{
  "attn_scale": 0.177,
  "parallel_block": true,
  "init_std_qkv": 0.0484,
  "optimizer": "muon_variant",
  "lr_mult_down": 1.5,
  "schedule": "wsd",
  "batch_tokens": 16384,
  "train_tokens": 89370000,
  "dataset": "wikipedia_en"
}
Each number is 128 + 32 x the weight over its row's rms, rounded and kept within 0 to 255. Layers, rows and columns count from 0. Numbers have three digits each. The size before them is the row's rms in percent of the matrix's.

# layer 5 MLP up, 384x96, rms 0.261, rows 0-144, columns 0-95
100:129132090082116195111101157133123114067118131099157128104142169122166163157115117124182148105114169087175154081075116143087125116172116148159121122091129131119141138113132111081172083162114182192083101186076138126108115116180090126087098103109093101142162196149131159105152059157101142065
092:091126145089134223156154115118112099100119130154119059132112079127153189106144174159095175187134145075141164083110148094157174065158085147105126195129139167113107142115163130125119113105119151116143170118124090145100106083133128139104112135116098161144192139164131127143094129112094022141
096:128113115172157164107140175169070121052156128137156121179166085078130117129158154138080125112174125117124119159158107138176101149104139101170151150177161169094074095084183131053162132175109159073131069125160126124119136119149114158094102105105152105124139132122113108118142133158027131083
106:127112117131130132116116126124105123129076172108114117114119127147116165155104088119146137095137081138061079132126183128122116175180113185094143101128126105154180093140119138087177161213113079150129056106153156104139132140191070129154144167114068140134105158169156084143142076153132059200
095:094129172125150174149164133140077105141084139068099174111174186093148090144155156105166130138108143098108144059122099086114137141100088072113178089145117120061127086157184113151087094203123108192142085171139108110078105136114152196140137142103130099146164126113117164090127128112135085126
098:142126147088171125111121150132073123141132144063134142157123097158153186119189153132142093163099171130106140100113110179128127084069080087139130104185099159131128078165116096132173100133097138106140110091086133068147194157132156034104137109125139111121138141142143202168189118155142136068
100:170060118075166146177135073050077109137135124154121177121133097131096152113109148117104108118113081089145105140124076071140136119156168172203088118109104155081152110198076169131123164116145127105111141148098132125145159133140165164133034134151105122198111126141122143167104112101114111107
098:107094135138123118107130143141100194145120109163158066083065151145106110160129134099159141135153165117081064105149101086158102072105146194126196153112125144136147113186149146167129120153120150122118188133195120141144082133117133107060113190111105160160164121187117080093075165100145115093
101:138066157107173161161135097125077108104149105184159116142137084142131188099101122198128199114136079156165087124110132108083183135130144201112124086190157108077157146146141092177108125152150070086137120107116114105107144096120175128153202131138150153147097113093138114116118116152152073094
100:139096156128080102141109118136156124116121161120125173099139135107194116199154083147157151165131180090162093120171092153100123107160115119130150076137134083067110141109128192108132112134133113080112166164179175104112106122166169145190098145123140104204095051150123129092137105060127106180
101:127121070111143151193121110137090117127128110100104122124153131140068132074158154109130148137152130157160104093135152144097105115196077134159110161144180102132181045138122136058147104088184081122082153181124134171155122148156103081139120128167092147123073178126063140183135124143158069124
113:102125096148128193114165134127106152173092110153155103118105154122113191125138120162145089129089151103118144178119121096188074133092124205094203153133131141175139126108127083121186137131191120062119140085093161075124061100199136104101114141121170154107146135128104133090151111115159190117
108:124108166107111124146120159124154103100146081133132145138115169144157168175152162148109159179080170083090169139180121150097124062125188134151128115158174159144089140149034128139151112137172171088127125135089153089141120116160083133069204130088161141119073107101075139121147137096091120073
085:164096124104131149180098146132097102158119108102081115085047121170134104184122166179138088156081164123119124116126123100162107135106166104129097177154128088126074126157113119164121170071071112033144120171151135159108161141140148190137152140168116139119170184122105063132099158152102106091
100:140115130135171116157055144122105139150143117123109116154070133108177137048161132145193136115173155090086172139072145165167090105160156143078041159125141146141145129111132133171100157121167173095121165110193127104133124086130158131124106091127133155154082109149142195040117155118129140108
100:091120082128112106188102109077119141094158149126182165101140103106093177134112127174106125129143174111074098092167110151123141127076170167118132124162136093108092160168094175092143112112084170085127131162135134088135063098118154068177124080115089138179133118120138165177099086179139207108
096:118162062135197144149150150128085156129092099238119144092141139151090108106085155099100107071123112093128095122110139088183140106130191096129100152139184191118122111109100097159105167172160119120142098157139074067132134119131141177131123194170126132093146169160166120104153113128155108116
106:113139127175107102044133154147058084080167181165089117148126188100102135136113153158119137064145160126138104111136127097137095055166159164153117218150163141170133137122122147179110060093167087083099114132093070119118112096096153159112163117116104134122122086157154119144120155152148147115
114:113026102117181111069188176142120132190117074094078139135145186166153118158156155159128143110088103131121110131224122096148104141148173077121150096121082062148165146121137107089134105120122146121071118138134112155127126140130132112122157078102149183142107100123090109149104134076130174131
104:090151112171073136143054117178181146084088136111128135165092130114205125130097095136138078106100106123154062137175085179073166141157092135088111106162124141116198146160150151121094098118125145179131087080144136072158133115148130118139147158090071149187146144149139133146154143084129081140
098:110102111165165156146106136110120115107123056182164156102169109080108113135154123088158150082125164127108207140115123127100108189127121182124105186167088138104159120174124145127136138098133104153142104185133133092151098193130076166111139140158144110053095037096144116082179160141130148112
102:083105133119078173099090132130105139133147121175172185122118208108077141177185103161104164146168115171090101129064107106132121124144165146166105113101118122150110108103142108114148161187138187100174074073119133111108082101099100115166173122110155161185117106125088117092127107136118174061
108:114116144141113189123135130096114122130068133070110095099123113178142036185106138165125141184143094141148156111166114099136090078130141120138112081133118148132122143111099068139142175113148106154086150079111125130164213133133174184104210118103127165166162082143149177117118112103100114073
099:164119163101141152102180091156151184110169126077115100131102074144110113139110146174115163128107169150153146124186110104118125140147154150134094109122083079118124078152126157142141107103099158146144166141121082089177115147222166147088101132181205082146073095122118079150173071111122080132
100:107073090073134169115083181077098044104095129102152139132142179144160152125146083106197133127159122105120149164108120149140152101129162110122111177146164058122144119163115105122140105157122142106171164121084065163064185100087163109104102174122194167161128130102137170131163124131133155110
113:123093110080152070088142086172114168063123131101096141148167136124143151120134192094160115099176139092113092117191183156154180118120137121071108167086116075166094110160141136163154130173141158158147141077183121117147161149163121107070104131116064128161070097135139098175111137168121095132
101:090105110103089082157064108175153125169108146124122131141136087159080118120129120221142129077126104077099116102111127150154091161143092104102140140137136164113097128117192132132121187108137112131194158116126118126166152134154202175114118086079164124175130075125159115161096150139036166158
099:117099159141158144146117158106110076044134150088180080091105186128131146106086041110074115095056108107122149151138134101108119132136125124150101110140133120134121129154116120177172183102166120159113114146079110135119101117198150140174147173094136149160206101103140155134199178098129144137
095:088141207074102166108115116141087122070157157134159141151110133087159134102195077095104095134101127142146099126175113114115049126119173110124207100134103135142158146163106125124101107104143221143104126110132134130152104087152152073141113169159102118189131089100096118159145135182078161110
096:168159118112138129170139119151118147127180113109090193124112076183097146101095102139137175100158077089111100107071127143123202172100117145120091132102144091136137146089130108135150112166093114204100132124173130087118126126131222167112159070148124184124097090129189153109120089119188148110
105:116082159137069109128099140112121153147107106125121121170169080122161112128106114121079157115144110115120164193131112109165084162136108213146128127099102052191114088100127150167139123172133079150182050077160157105107141120112081107184090137160159182131094063111106136139114168152133138104
095:138150143152122209048168135089055124166137116141103114116160123089066101144112140122106112118125131140100120172127184158200141132129105086139139132084135114190090132136063087075153180125118108162065095138136124120155111095189129135153127153143134124184091146159158142143133145079075114080
093:170135098137114132140171146058135130144146150143103099114173125119124100108066118175158133124102125176129110138165228112102169187139131129103099090153132103022202132098095110103142114112109174147142097133139104124126152148142153105124187121137124100143125063119086176187133098094165083120
108:070087103168135147153123169175172121124169071148142147113202111098138169113084149141120116162149080121139152130180080173144065166113118113087080171174149133136138100132153096191075127185144118126150080086110133097188153147123133123144194112130131149124119140118064145168103075106158131106
107:137176089172079116128232163134116161115131148114131158178164129112111172107131129122154165109040056051094136154186160125135142133116110104133124161152112083135109124105067164165181148105074147097186116117116127115102126101123122132129125110143097085119134118130190175155138163086127097114
099:107101158140137225087138103093159122154123128119163116121150147107100179162108141214086097133146176112101113128115073114143108116130096113133101139113171079136112109182150105100120129103120093043131114161129133121121158141109190124103095081105169132110090212139157162159087086132114089065
099:104122086107119149170176210146122107101128103151138104118165121118153123105103169139108137124175141093096127098102163157165145110140157109184108193127165110152126207106157136105170138103160026144096152096101027147126122097125082116106098119094150133097105151101076126132151146173098117094
090:132099137103072114148118103141106143159084080230114116216125133098140103142118116145142052172182081162180141125136137178085156098116106086167149117137135154141083078119121088118116126171199129104086131125158117128143117100159197142150121138122130066138160131155178146143099130114156117088
094:132092116117109123157134125046087095109098115196146145089192140097086132106079099069151114104150106153083181148121143202126148150138170158144137102131166099127153152086124124125128120052123082063100117174095157135139092121209151145127110108177088107186112135102170132114148157143152122123
108:069094149142134101141138109141143098083160139167178077159177123110123098093141165128117106094135076142141114149154126158111162095115152096158154083143099060092087105128104205111160156130120148117179076159102162124130169100101162147133075138168119156128022151074146112148113139147131080181
104:146062089176117100141142088150132095123151139134119116099113159157116162154117138177121143146092109113092149174164118161124119104152118110108222110156091120101143130088087125139172078075134141183124122082167115089159193059144121145178157111119111140144124140152166194104165173053073119110
091:151099153090081151115113122109149143114137093133114121151135113108101108210186146167126041115118154124140159079140140083103104116114046179079167130089155151124122155081167125104131097072128144103118134150140124083103071127171161127148172181173091140131089126092153179210133137145128127093
092:138124061125076139116114030154078076162117143139097199138143126082137146185157155148118093077110065118159129076132120131097154188145138124117147161181107077146141111115168176137138109137130128176161127141123108131075169128115114135106181139203132170151086149126129082139163126092129098111
099:145087133081130113113117208137076178135142177096114126152106132131164103124160135156146152152154124064115122181050165158199113092063182101092077063169149105109142063159096151126108142099111121182115107140168136182110138152099174148146118140146124125146075120133147167101135119095118112109
109:068117116135131170067119106112121074127103154166152088165138149175113128187138135166101129097118087094119125115157058133125113151155155178150109139147138088116157153088134101060153143144154126184124106122123124132194135140104055128145178223099148100151168070136143109127101200097103107129
105:127152094131118173169096168125147159197068128149148114156123138109133117085109121153081080148101128139102131117088139097144077139175090113079161092123153162159099117102190149087124175104050174125165101176148104079162124143157123135137093140092122137072146048119105133134115134137151173047
087:154142110082088107174089100136169164146153145154141145147066081144103150091057075122108189109118107175148124139174104164123100143121161119162156150106108116163100068144084108188093101141134096115154089196139170069156098119140092107112108130172090104145155147147113125082168161071137168091
108:051105146162121171189154134099140093190145132125065077087115110194137112097126111163164180169098160142090101073150122099174147071122144135156141127112133189064131164117134112133188082113082135158151141112160160142085102103129128170131138136116065098181095101103139145093121152134148139111
103:147123175113108123128095122140115168109153093149120134087141195190123088112120203142177123122097175126140185106107180152127138167132088074101138139133121157121120087155097071089160096129120213127167131088143087116104175123152143133105129120093114163064109083060157092142181129123110119067
105:113198107069135114071122088117131095095131114088132132136117137087154164129082141135143156116127110153107098071114111104174108134121088137153127133087062140146239056131155153158155186174125136123165116116124121088137177149108193115141125156117172146097140101123146065138149201111092119149
090:121097096142180162135135133126131100163163114110163114122168120123102103099119136134093153115180079191161131173123137134145104075131060174153153172122116075094167150129107099087093156103085162075064163140124179098177143141104103142104078165110068137171074115141124052176117095141096140134
102:126149090107228140101153130123206077119102117150196134125085104070107141073087095172135106131117203081155115123144183103123148148184095149109127114176200139158123122131127137088204109155104118133139139133128111108149123170172132113126154058143110119141149142085135153156155156118098124116
096:148119095127106138104153120122083162188150131097104097159181126095117115134136206178097132128089102164110177098123137135136149084137121164174100101175059100138119114059147104171134185093109150135080173103108089143151160142145117082117234122115172111113096145131137158200113142120116101116
108:143098061127098076154134131121108146103138104162114150137182126112175124136084113112124160037120104159074095148093122145169168136167115203144149187102149137096124108142118193186097122059138149116148065148097110134130118122088198103129113139154158090092112134183114139133094152067116145129
103:119143067139128097138104175170106190153102121178120115117076159146105078146117141213138080107078097148093135170104055095144121051118150172132117142112121116085132110155054109133141088127136140176087141086125177121203149108083160104132132116109106091161149103133173142108153095114120142109
112:129115137122144137099173108188123101094163235110091094120127122101163085155140216149081171085037122132072144130089097104118077118076105120164128135133129104130123161107119141130137158066150120103194144115071121155137153114148163094119131137133119081132138079155113157119155157105147148169
093:084191111111093080175144148102087064153125099137177156142149116131161169137124110143127149140112135124104096110083127072082169139144212140145093148109100116105182095130155066146197157107092082093064138102141189104095125161115080100168138146142135095136137149166150180158140159143128089138
095:139179057130126129100171118092106082131121118103068109126134205165128138141196151157060133156109177122107158156135140138093101143108170080091118140139125119189120068211137120197151156138138164096128167134139094116141103143145082127136119121186109087130079141121082158176109155151158119099
108:163130062159101125131171174120105145090146174081115189094140094076158100131153126126165102187160189129186140121173081121112145106153174152144131153149157142127099091088185084165155135073167168094152157155127156107089091156131141104145086046137137117141139087086110110102142137090122097147
088:147114178124148138132186165087096157100106066155106100118143160156094130182186115083145149153092105144162087163089122170106152122178124208154131172150144130144162143132125148085159122114119091167112123153171128070157123118150137046132081096160085147126080139073130147163076182104163128134
101:167126167133116153135165082065057099115154130131122181086113135136131150055140122185089130112145126151118120114142104052170097117185152180167120132150146169185134145134104128153113157218132140099101117161108117143104168169168174139075091107121121118139125150150113133098111134036104118163
088:118138125145073154194195139127196122118152132101176081139149122101126115129115109118040157140109103139087167128106072158128117152127102113167203114148099087054160173083109134126117106154058149123201112127102095118095141129146092173127149132132129111120159135085100061145101145098166115119
106:143127165089080100149094153115111183143178090114135103124186150097126144148090135163104149114127048142099153116158106101115130101141137168187089231108143127084112165119147134141088165105162075146144096179183117124151141177147139173159148128093138139114103064114143068133121109063093151127
091:160093092162122148129164116140151090142154099102154073132148160116058111056090114147047115113142130127090150124099109121102139157166096095169141118154169058144134149091138108094178143066086161167124122168132197118138099191142123160110099096073154124187129126177154101168116125125157126085
098:149107152077139139146152121111150100072156126135164166105118157163124150118136110187101139113103062094076162123167104120132111145130158139130185109055135095134112131190200120160146118086074101148122105144135161099185167196136091105108096109114139053150163093156105099075113166108065148119
102:104107123062136137139127155150183097072124135163110193176084121107155096177138163160138092053188146156078133128120148110106125102187132179166162111161065123123140102138093161153116163136148116090145109132120038091131147149107120140132134090149174167118104064153104090112150061124123128124
106:110144136124116180133138080171156120163146154150166072104139097143055168078124105093095048090162142078045073087120160139125156135165122173143135153131156105135110109127118135141119094134122121202134162157151122070134117163143147126152130135104109093209115145141097080082097126099095182141
100:172143154103100212121103153170121085195174171093143136061101142060140110099131107130134122141083155141149164057101048093125076129128084108088123106140076110126097134170098126142179126116162098146120111142099134117139084152145110194082138103117103089152108158144124157110149151152148186135
099:128118059109107101170149104099106130090099128155181084173166112071051132121194118135134171170178168193195125135123110070141118126131136161162138178089118133140094119118134080142157141122145149110130125119090098104163084186136140149099107074128119164133075111070144162152122149145158098181
099:082151098140122115123124103143118149104131122168181078171116124175151125155158078112101096162106147057097109150137177154155115149135145103135183135107206084103103102184173123190136093099134166183167114087073173133137145158136146146095119159113131130114064065147150163140122143103190111180
090:124126179103141146086093198131125170073094177125127133116152156112173149151142166111050138104131104166138161157160141092117078181153088185102141174102108129123170099157057152100096193176166082132187112102145122092135130128151063098080153146128133148109110074117142133167129104112153110125
107:111155191134163144171109108126075138122132133145110097097166157084148133091105093135134103107126127085210144170141114108056094171151185155123127098143131124098125104177110069156138090161120150126191078159170093133128118149051202167097138114147091102104086170180104105168137111128139112117
098:079104146175131095121154103125154122100103124193091092076097065141118190131132116132134068106124122091117122091123159162107142124119129140138197128144197166115130083117161092148174119148136148132056103154170188124106139133111201139119142069166133135142114119084159102068124135072174075106
098:134108134110116142136112128147156083104155113116188158092121109083153104084128116128216148125143102128087082147128144115081150218145145177142119163114135106149178153091112132186097128179132090146028109133157123096172092166142124091126063122138158155151091114150127150072163115132159066121
101:129096117115175088090116099149113159110112216110093090084193152156114090157149121153084092158117137155116125119144163175116117126127189087116145089122118146206158077133121117180108129182097086127128127133156079113079150112076158128118136087138170118117157113109152142149033134090182126154
101:068126179137105147154120133140141095188114115115167086160084189110142161120146120099178042174103132108095122128149132123119114137134082127117165149122175109185146128204164137123127124144099152128058130075131183171102147116149138087118098145111081153165080084165108127118080156204098143123
094:129133105072140108202102065161109144116134085154114129132146136161149137121145150235112105072091109097151083092068142163117194173097162102114124131137115144128128107067158129173113115148113094107107152127160135091163169102118160150141091135110155104083128176153140155128153161055075086140
109:116086098123141088127102075164127131088156194121091113084116133155050120127125131124131117141132090147101142132112103074137144132104109168168109106179089107134156115132148176155206105130121152125152102122182121134095083186199126064101118146148115161120099195122173173144133098150136212080
097:089098088100136165108153142074139138144058178184096116144115167128112128134096092084168147157106057130070077094111118165137102118125136093122130159144079160112162144089098177139129150147104083095142072183107125119135163201182110157118106149134161140110092120173102113172193170127159118151
097:115171115121168143132170124165176166075131133184158071068128165057103141123109114147177089174134147127169146127131113129150137169131171102158105112175147155060129142144102114141104177138086132145091114111096146124180097164169135149124163111127154147092167068124102112119078107102021103126
102:133095122115132063157146125122137134128116112067158143163201104077121158130145126071112106185129135115084136110177097073113113053140170123093117168107190151193148084093149146146164120142134070078160131166151105123140128190122105133127112136187107197121095099174099146130104151122114091086
096:119177136092142137172076160082164118148087152110147105124119157106179119084180145153148187114074128136150216078127102169081138125073135223119104132146121081177094113117148091113167133171147190112077165128108128114117078123113117115075112117129103119149122132094178117121118166123090124104
098:146100108089151098145136153159138109098116118130151124141125139107127125176146115125175128109169079113155163179145156156144101102064147048117104131133113161149110161180086121148125119163081110092133158044196132089087114118126121167106098037149171131153147192143162072143167133074151088106
097:068122122084150172166137025185083101117090144114145122146158123133116101169138139138099132074083147176137149111191079106178149081115121136098160127113080052183150168114153136109171090157048109130121106151180145156126137149133123122128092094166116106110141149128104084096150126131155159137
101:119106112112147151128110124144117112121163113107099166213175115140108080144119122180152123102113121162087162127146068083125141115176166123151092068155112134136139130137119118193123142078043156119080172148131165122190057198106122090120163102109114060130144143187117101103168122093155120116
103:105114111128126110186131159115128183095093152076120108099133108111114114156148098177089129092113115072108120099132188132091190156122120121115168151132114137148136075118132127118109139132176131064149085100103101162086166160122171167159153141065042078129174104194153147183133157183110103091
111:117169095067130125121119138097130150081151081157135139137093123175159105132090117164095090112066095116086140107102142058106119075104142165098124125131172113108117156158120092101156136097210177165168111103194129135141131158114098129129173180148177150159147108143146144163078211097138147071
091:068130142130140090151114129178125121102104094125136148132129169123126174093111155130121098198123181180156163148116132111097108126156072068145109097084161135085130080107112101102145120172083226175112062121164123154168168091095138137103087103157106147167159093134149078171177135131141175130
095:128087176103132024179105146131134189108083140115100096126143144144114092120103147107105165127100126170159134037145124163136151103168111192138116146106155164162126132133126142179130132116112120166106098155121186079118163078179170182115101091131156142124063077107170174131131091135156150136
097:119129170149114150081120091135146154140157160178129166052192116130150132170162153124116074084140084124116154170145135086149126091108141142153186086079151146140158132146108121185136141156116075132080081132159146068131143160194078126127107132174114126140151067136140063068112069143101139105
102:111121114083065095139119127200108129209113085102173142170145155095128170116141119220147077087087139134146127138122132154171105160145152118099136132109146133154090162094092138086136148077092109175138148118127104120219110142128130081179105096100091188104075151127134138108127094140100080125
096:135123202154151117137147104192083157136083101144057185176144095165124124120121088112122084137168132057104173159180105137134127158116101151110144127176116128117124138117112134144072165159169117150079113146124151118120052171137152075086150122144102127155104101150141135166134084145104227103
093:148143167075100074105150122172104132119174057114125135181110129140143101099119118153114156063088118096172196089072100118189137116132126144097124173151186098129061140121115122107146158146100106090116130139131187176150135136143108156098164102121123137164105111167088137050085158116099190097
101:064209110204115102180174111153074162138060111088113162130147125078145070133124153120148113153083086167115121163153101159121108120126174154146087209130105134168099096140103086163144097186158160137127073109149106108154097124159147101152122129111106112103101137108168146126150110174155159102
098:055109151160152180134143138135092134134162107124136130127144139069141136053122163171108172158125119096165158088169163130110129102130071108136117107161102122094146129111071123058126143104177177101137112174100140139142094074138159172145149070079108104163100126088142144226165089131126084116
100:098119115114113165143098112128154093115127120124159117063155161114114151142136100146138092050104133109131086102053112130101126146111149105153158087206086154155131160140128209161105129131184084110136147182143147063098154177121163097085137080070108136147094130129177163168092166125174086146
104:135127150105063138073075153072147130182148155129193117154116166115138134120131127144151136163160144123070116166096160129155113108157098124199167089131112095188116135139151128151182146166130121084127063108107152111124132131077149152037190111174156139156138088140109120096079146080102079136
092:064065133167078087177087146136137119152106091049145129104053125146162136084162126156126154103152132135154095085074114104132105098160168063161139171171150121060159136130150126121102156146160149153160173102113099092082159167151094155154121174143149148212126138117129104124144113122137137152
098:116141202105122120149139129139104182142145168132074062077147158092103117093100106150133169117118131112168158098158166135117069130129152126164134102075115146137120086097100098143109085101136177134101125099132158102220119119078218137164095112158148155137098070119104107120138101199095135082
103:148122094117166119116142148107096144114125061156116085130027137138122107109089167192106174127159137128118195136121177146088111134155147161148175118156078136117139139160143127137096166111106144082129106135175081064148157163084086133229171125071125154153137126153101174156112132089130130120
098:141106167092136136139109135150123077113111084183136135129085117109106154166086142148142078165132135089102114213092157171101124109132098138172134160138120122126126148118049108152143186167136123115122100134123173154139134097104126113146174137176065175121077149102203212148089136119055135169
092:145097120127124124124198056172107069080177111155090154129110163090119146086120148114128068178126082056074142154132127103196111128127116150180139133104134111139134064156139138136124112098093076166099097123154193101181132153120091128143042161132130105144133109147098106104108177100135120139
103:158080172056128145137136120120081148149152140168103065164192125153121100133140061144140103129155069115131184084128067130129126115097139166156104048101162147130081138169174042105152129109109144140140113113126161166119121134122098122137115126169128161117142114183100181151140084165154188157
099:082143079161117122130130148105130144153078100142067055167078133166114158129097184132179149110157071130106076121119134120169091056156145116212088132168169119121182108097167162160146139075094164101170121150117121122162129106094166152121110108127093125155134110159141122107121198148086120097
097:136113094161112136123100158118075069135183195161220060100108167145111133152095099115183159088202133154146127145142112133141178062166130103174084107156144090128189162162147127164136147137178143152157121069084132147112101086089137126088158100137095109139150111140122117094131139122119106135
093:204152153123114150164111082170114149080147133156152142126154091112116137153077158137153122096118119099111153183091075162128084091062181185134122132122147188155084058141094176135159113167110134152140144113160175099171179174091121149114105080137140102086152080091117144116095155111088089138
091:145076089119175102179134179157088136143085155111123178163153120104131121071055130166150114140120103137119107177074139200142126150144126074140147147073096141121103120092143176122104095187082130091106121105096088156091129091151082087129082147204133130091136154108157078164123136150114099166
091:111198152103138194147107105113097127161101147107105157126069170108143119127148158076094082122093129124192134103091129070163131115103158140165116114063162125131163159158116078187161109146152098070120098118109082093094124152114113176126137056138091113164078150194121143094099170152164140139
104:137103131114135140136071089190101073173152126148097065124138160138169088110134117113141130109074133093100108115174152121113098168142135100135140174113148136188098115179125143070157132090130209131155162072094133100125076144156121104115074207122079120150089141173102150090092146156107164175
100:112145156144148097088155162121108132109115068163108129156129123209150135155077079084164107079121089203092137143105146130104119085116149113115081104156121138150148103137063127103095200089123119093125088200142156094105151145117183151114188169170145112080172080179133112141133131099161137141
099:108128107125128131128112125112115135107144108164147119201108182149126106117123124162136097167216113109137169146136174104137155161085132133150155125130151067161115095155118063168113139155107106135070065098080137084112226139083091127102114165122135089114150120210156146144159110099139208134
108:143217133058062144138146082178167134106141111141199160150110135128082119136110054133105116128125175148138115069128101099146158152137098179174091140153169123130203100092163145126165120158092121085103113097167157126112168122165103115083116149139093123179157111109159118142139105096101088086
083:135127162123121175166130077117154119095138115103147146108083072119078125124048071104142053140101136171143163115091136084143127105187162129086098139119159115175184119141083129153133125055108091119111091206101103101088152123176162135142127135170143118123146188071155144139125159129168087137
093:112114112128151040109167116093140117084104146118141157125142096150098126133157132060125198162138194115112193116112102167160094125096141149174148174132148133146151170169137158144146124074115118155113121137199083091100129198162160105127126082102078123107076166136104129089120148156069184120
100:129099119181092121136136107141085116068148169207168171131132158170094124076121043116075121110118152087140103121079061132152112071123130117130134107164114083138111133157171090111168130129148155138096131159213166143073124160097185126110109101139121149098107163170176116151094162118142149104
093:136137090128169137171120100071101143171120170088149115143094116147218139125121161086146128097101087074060107115189133161074088142128177121132141137138135154112162085150145099106117118075134157147136093168123133132154170077119110106070106172181141097132161158154194097144182191112154120112
093:089140162119126146079152135106075157110096108096166116106065181189107172119130139077104136157126138214080147078140101141135073093145083124171145165156153120134117133136188171095113146083101098115110112126113094111138163219192160116128124171083136142147127108139095151156157161073131135122
101:135163104140130102135103134127076128132158148115134138116158174124122117125160121112105148124113158099156090114075067109142166138077176158091162169156176136129104110076126133202141061131110091078073179083141131162139190141132129198086194168124071166188140108187111146106116113121104119106
095:154123128154103131216102111144125113061147194104125117068120131111128091119105117144152144175168168066063174116109145103180150139184159121157153115097124145112149122140127130125085165165101196117117127145123101120125102192141071115086121100147182149121147126117107179112073102099196074129
094:095121118079169227196103159128173181159124127129101082140108104105103104116125103125087115088124131119169135157179140087158116150148135142114161118145128138075054091132069137054113137081092100135120151173129129133149130177127101162146099086164111128201092107118100098130136124155130070171
093:141140156121133078139117107166106171118155123148141126168152184104123133112166108064132160093091127098081121127136147143146106160111135097151098098121124032149118138214097106092142119122087105183192136177158075122055167121164134160106088112123158156057130084118135127088085160149153166148
086:140102087097111093164082093108140103115130094113137133115126092133144085190165148139145131070194150117138095137053125176145153145125146100091164161072178168149096142131088174124085027155163117110092132130140148099126155082096145140146103085177080149147142098142127164179112191113133149139
103:065099098128137152072122147128143121108165127160128165120091132103135114160109115056140139160141135081119150084157167044153163160190118094120106155117113142126087144175169130184164117161137132048152101126137103063099119126182090165131161101154093149180105079104152096133145081158158112177
088:144138149147114124085103150095110082120140123140152076124209181151125126138158131142105144161086170140126111169143102087149156098130190123140144107176146117141055094146146113121076128155151126106152150124103134038159096163132106109158136122178097175128093100171143223139048080125141113161
096:139125133143079137158095145138056094152107167115195206066145127118164137096102175143122092183092153149107142136132064143098171087147091187122131121114186160147134136063145117164130151111067120108172091070105064128135108140097170114137138158140140118139131095158135120142134147161146062090
103:139125130175128087103163087101143127153150096165097124183114139152108135090122112164128075128165144123121130118076157113129087133144140048209140208071155117131121101115084159165117105128150104092119130093109069120173092146172136170146178154134072195104108118136141188143090187144158122103
102:106110130116154155095145104134132115136155127191123169119215103151101103123129133089139098099165124185079161126113102141158148109159188114126155134075131083111142172133136127184156117181164110130092086147133105124194152078168146146071122088086129103156037108132131177092084062109151131125
105:068171139086077120129112088122160125091162133062159094130127155102097122107131141174206085114153112152102137107210151146178118166140208133075142130134165121166105110153137102070132099086110184150153080142134121133116146053130112146120087137152142162181149084135114123127153130122075157105
108:151077108138154138105131111163128114163088114167158148173133117115238115101120104070117148143096218133104125133094121138102112134121120125077178152099145071125132108159101159175170093186159095144117147164114092149118114121089125104125138132149073159199138110095109192137078149101172082128
102:153119173134166158129060066128116098120085152165114088122126169136206168147142099140115093127098173127169100106172166147128131097123060100113121092099192090047151102121100111155143112108149128158102139137087112123109138177170112115074106066161105148183135167072145094136143171119126120162
100:140179087073081117133145124140101120118123092113127157137168135060149139097138172200145104112131127107118098124129151087136159158085128182139184164136112135115121106127156162145153106137088135106183142125171151120132064154180118172110044055121128074057133137146092136114144117103110148042
101:154194164087150200133158124191189137088113176136066134109143127116126093145097174154139096139110163085142184074091098142081116109098096076146146124134147107165115115103189100084144153149145175102119138119209136126111132134179100102129113111080135130099105169087175079136140154138118087121
104:145126099108177106159150116147213138146102159152075102163109103180167100113106133131128151108136144131149089159053092085122126174173109169105114103151065168106137132099123132184153144157124139144134156104127048117139124110162162099089137111161054133149130143149113077127128077044069126144
108:115129058155103078123122194103097076079124141110167126123140096083140176111166084121108106123128120129129164127151097176083199155167098179151198167109149053091074098090162142151148131083102172136108140147154113114155140175171123133155129171083132108172130116104122124137177074121145150142
096:124148088111127161095111093085125067124118098133143102105081147157079156130139151108208130147119096161159174145147119052192151122153104133125170147156136112089159138081111139067154151140104152092103082107141156067139115060129121114143178121184098128187169168098128140145178162085155088146
091:084103145126120108080118091057148099046093153167107086128102110115136181087117119068137162104126137172072100060171109165112141124113164105155117080156168149106160144130101166151157138104180130131078096121103203110118113156185197151131122100116131169127132147132115137149175160096112110169
100:123109058150115152144117095169095130162153098162068145103094153125060088116129121153146127127100070099072111182097114142164156145127099111139123109120170120120116147178120125136197130114117126193070062186124112137100144050124178126115130101162123155086138068097082167120137127173144098171
099:104094104149160166100158188141155138085189145188142135157085134092219094118085068113095131094126112179101115114131149147127119122176147102135130126132080093186110135186130159126115117058168109129141136129040116157100088131163105104127104090142069124144120135148148174105100183092137127138
094:115104113146072149124087145197107165123126145112173113135072162159085145071132102142153079166194109128119175138134152172122154127100103175128117145116161127125117085069171185164137089167104070096104080135103070085157090121147207100118191179141127127100112162143155140134127122101139105105
102:135118050096138162099113122168097134120194099154146146135146197138094104136152141114150089113068093107079171157098111112152150099081103139111121146171156171110174118087136091137113026162102078140093124106162184080147136166171108161132152090154088127124112108171149128104165148128111080154
094:167151160087169159084135142174086124104151119143144092080133150086123120149114143179128108123196133165106088054119095128169093076157105141156166133122176162099191123128144111130132112090122111121103092137155127125080115121089147123205127059115145119061080151102177151111184161150184124103
108:104120141152195156120137157126133083098127092133101140099187125119164106160107162091135145170114107148113127099163135138129094170047208152134173140118133153198134141075181096110122163110082151130131164153100118086140109167136185134100145153103109166098124138094093111094106094127154095020
104:107188148173143132111118160069074094136064072164140146107164131146106113100082166120132089169109087109091161161128156137136132116168110152086096181115134148136097126129114117115198182167164138094190131077124148074108107140173075138184128148153111166158096116135122131092152075075078109124
099:167100170131178160131113160119070167146135168104098094153162141069086132132136150155161117113110184176105180067110125137111121160056193101141083125114128103092180087120172122161076149115147082163145118164078093144132180104066114121132146098176131115126169109085130119058114121114125148119
102:154192122135102106118172107123093138121141169112119099097169174090171166099048084212081103108117094116130100093166121106100130166118154194149162136156135098136163136094098152166128176155089124117154099135051107164142168154112136143121100089109188082082067117121154124134113138116119160155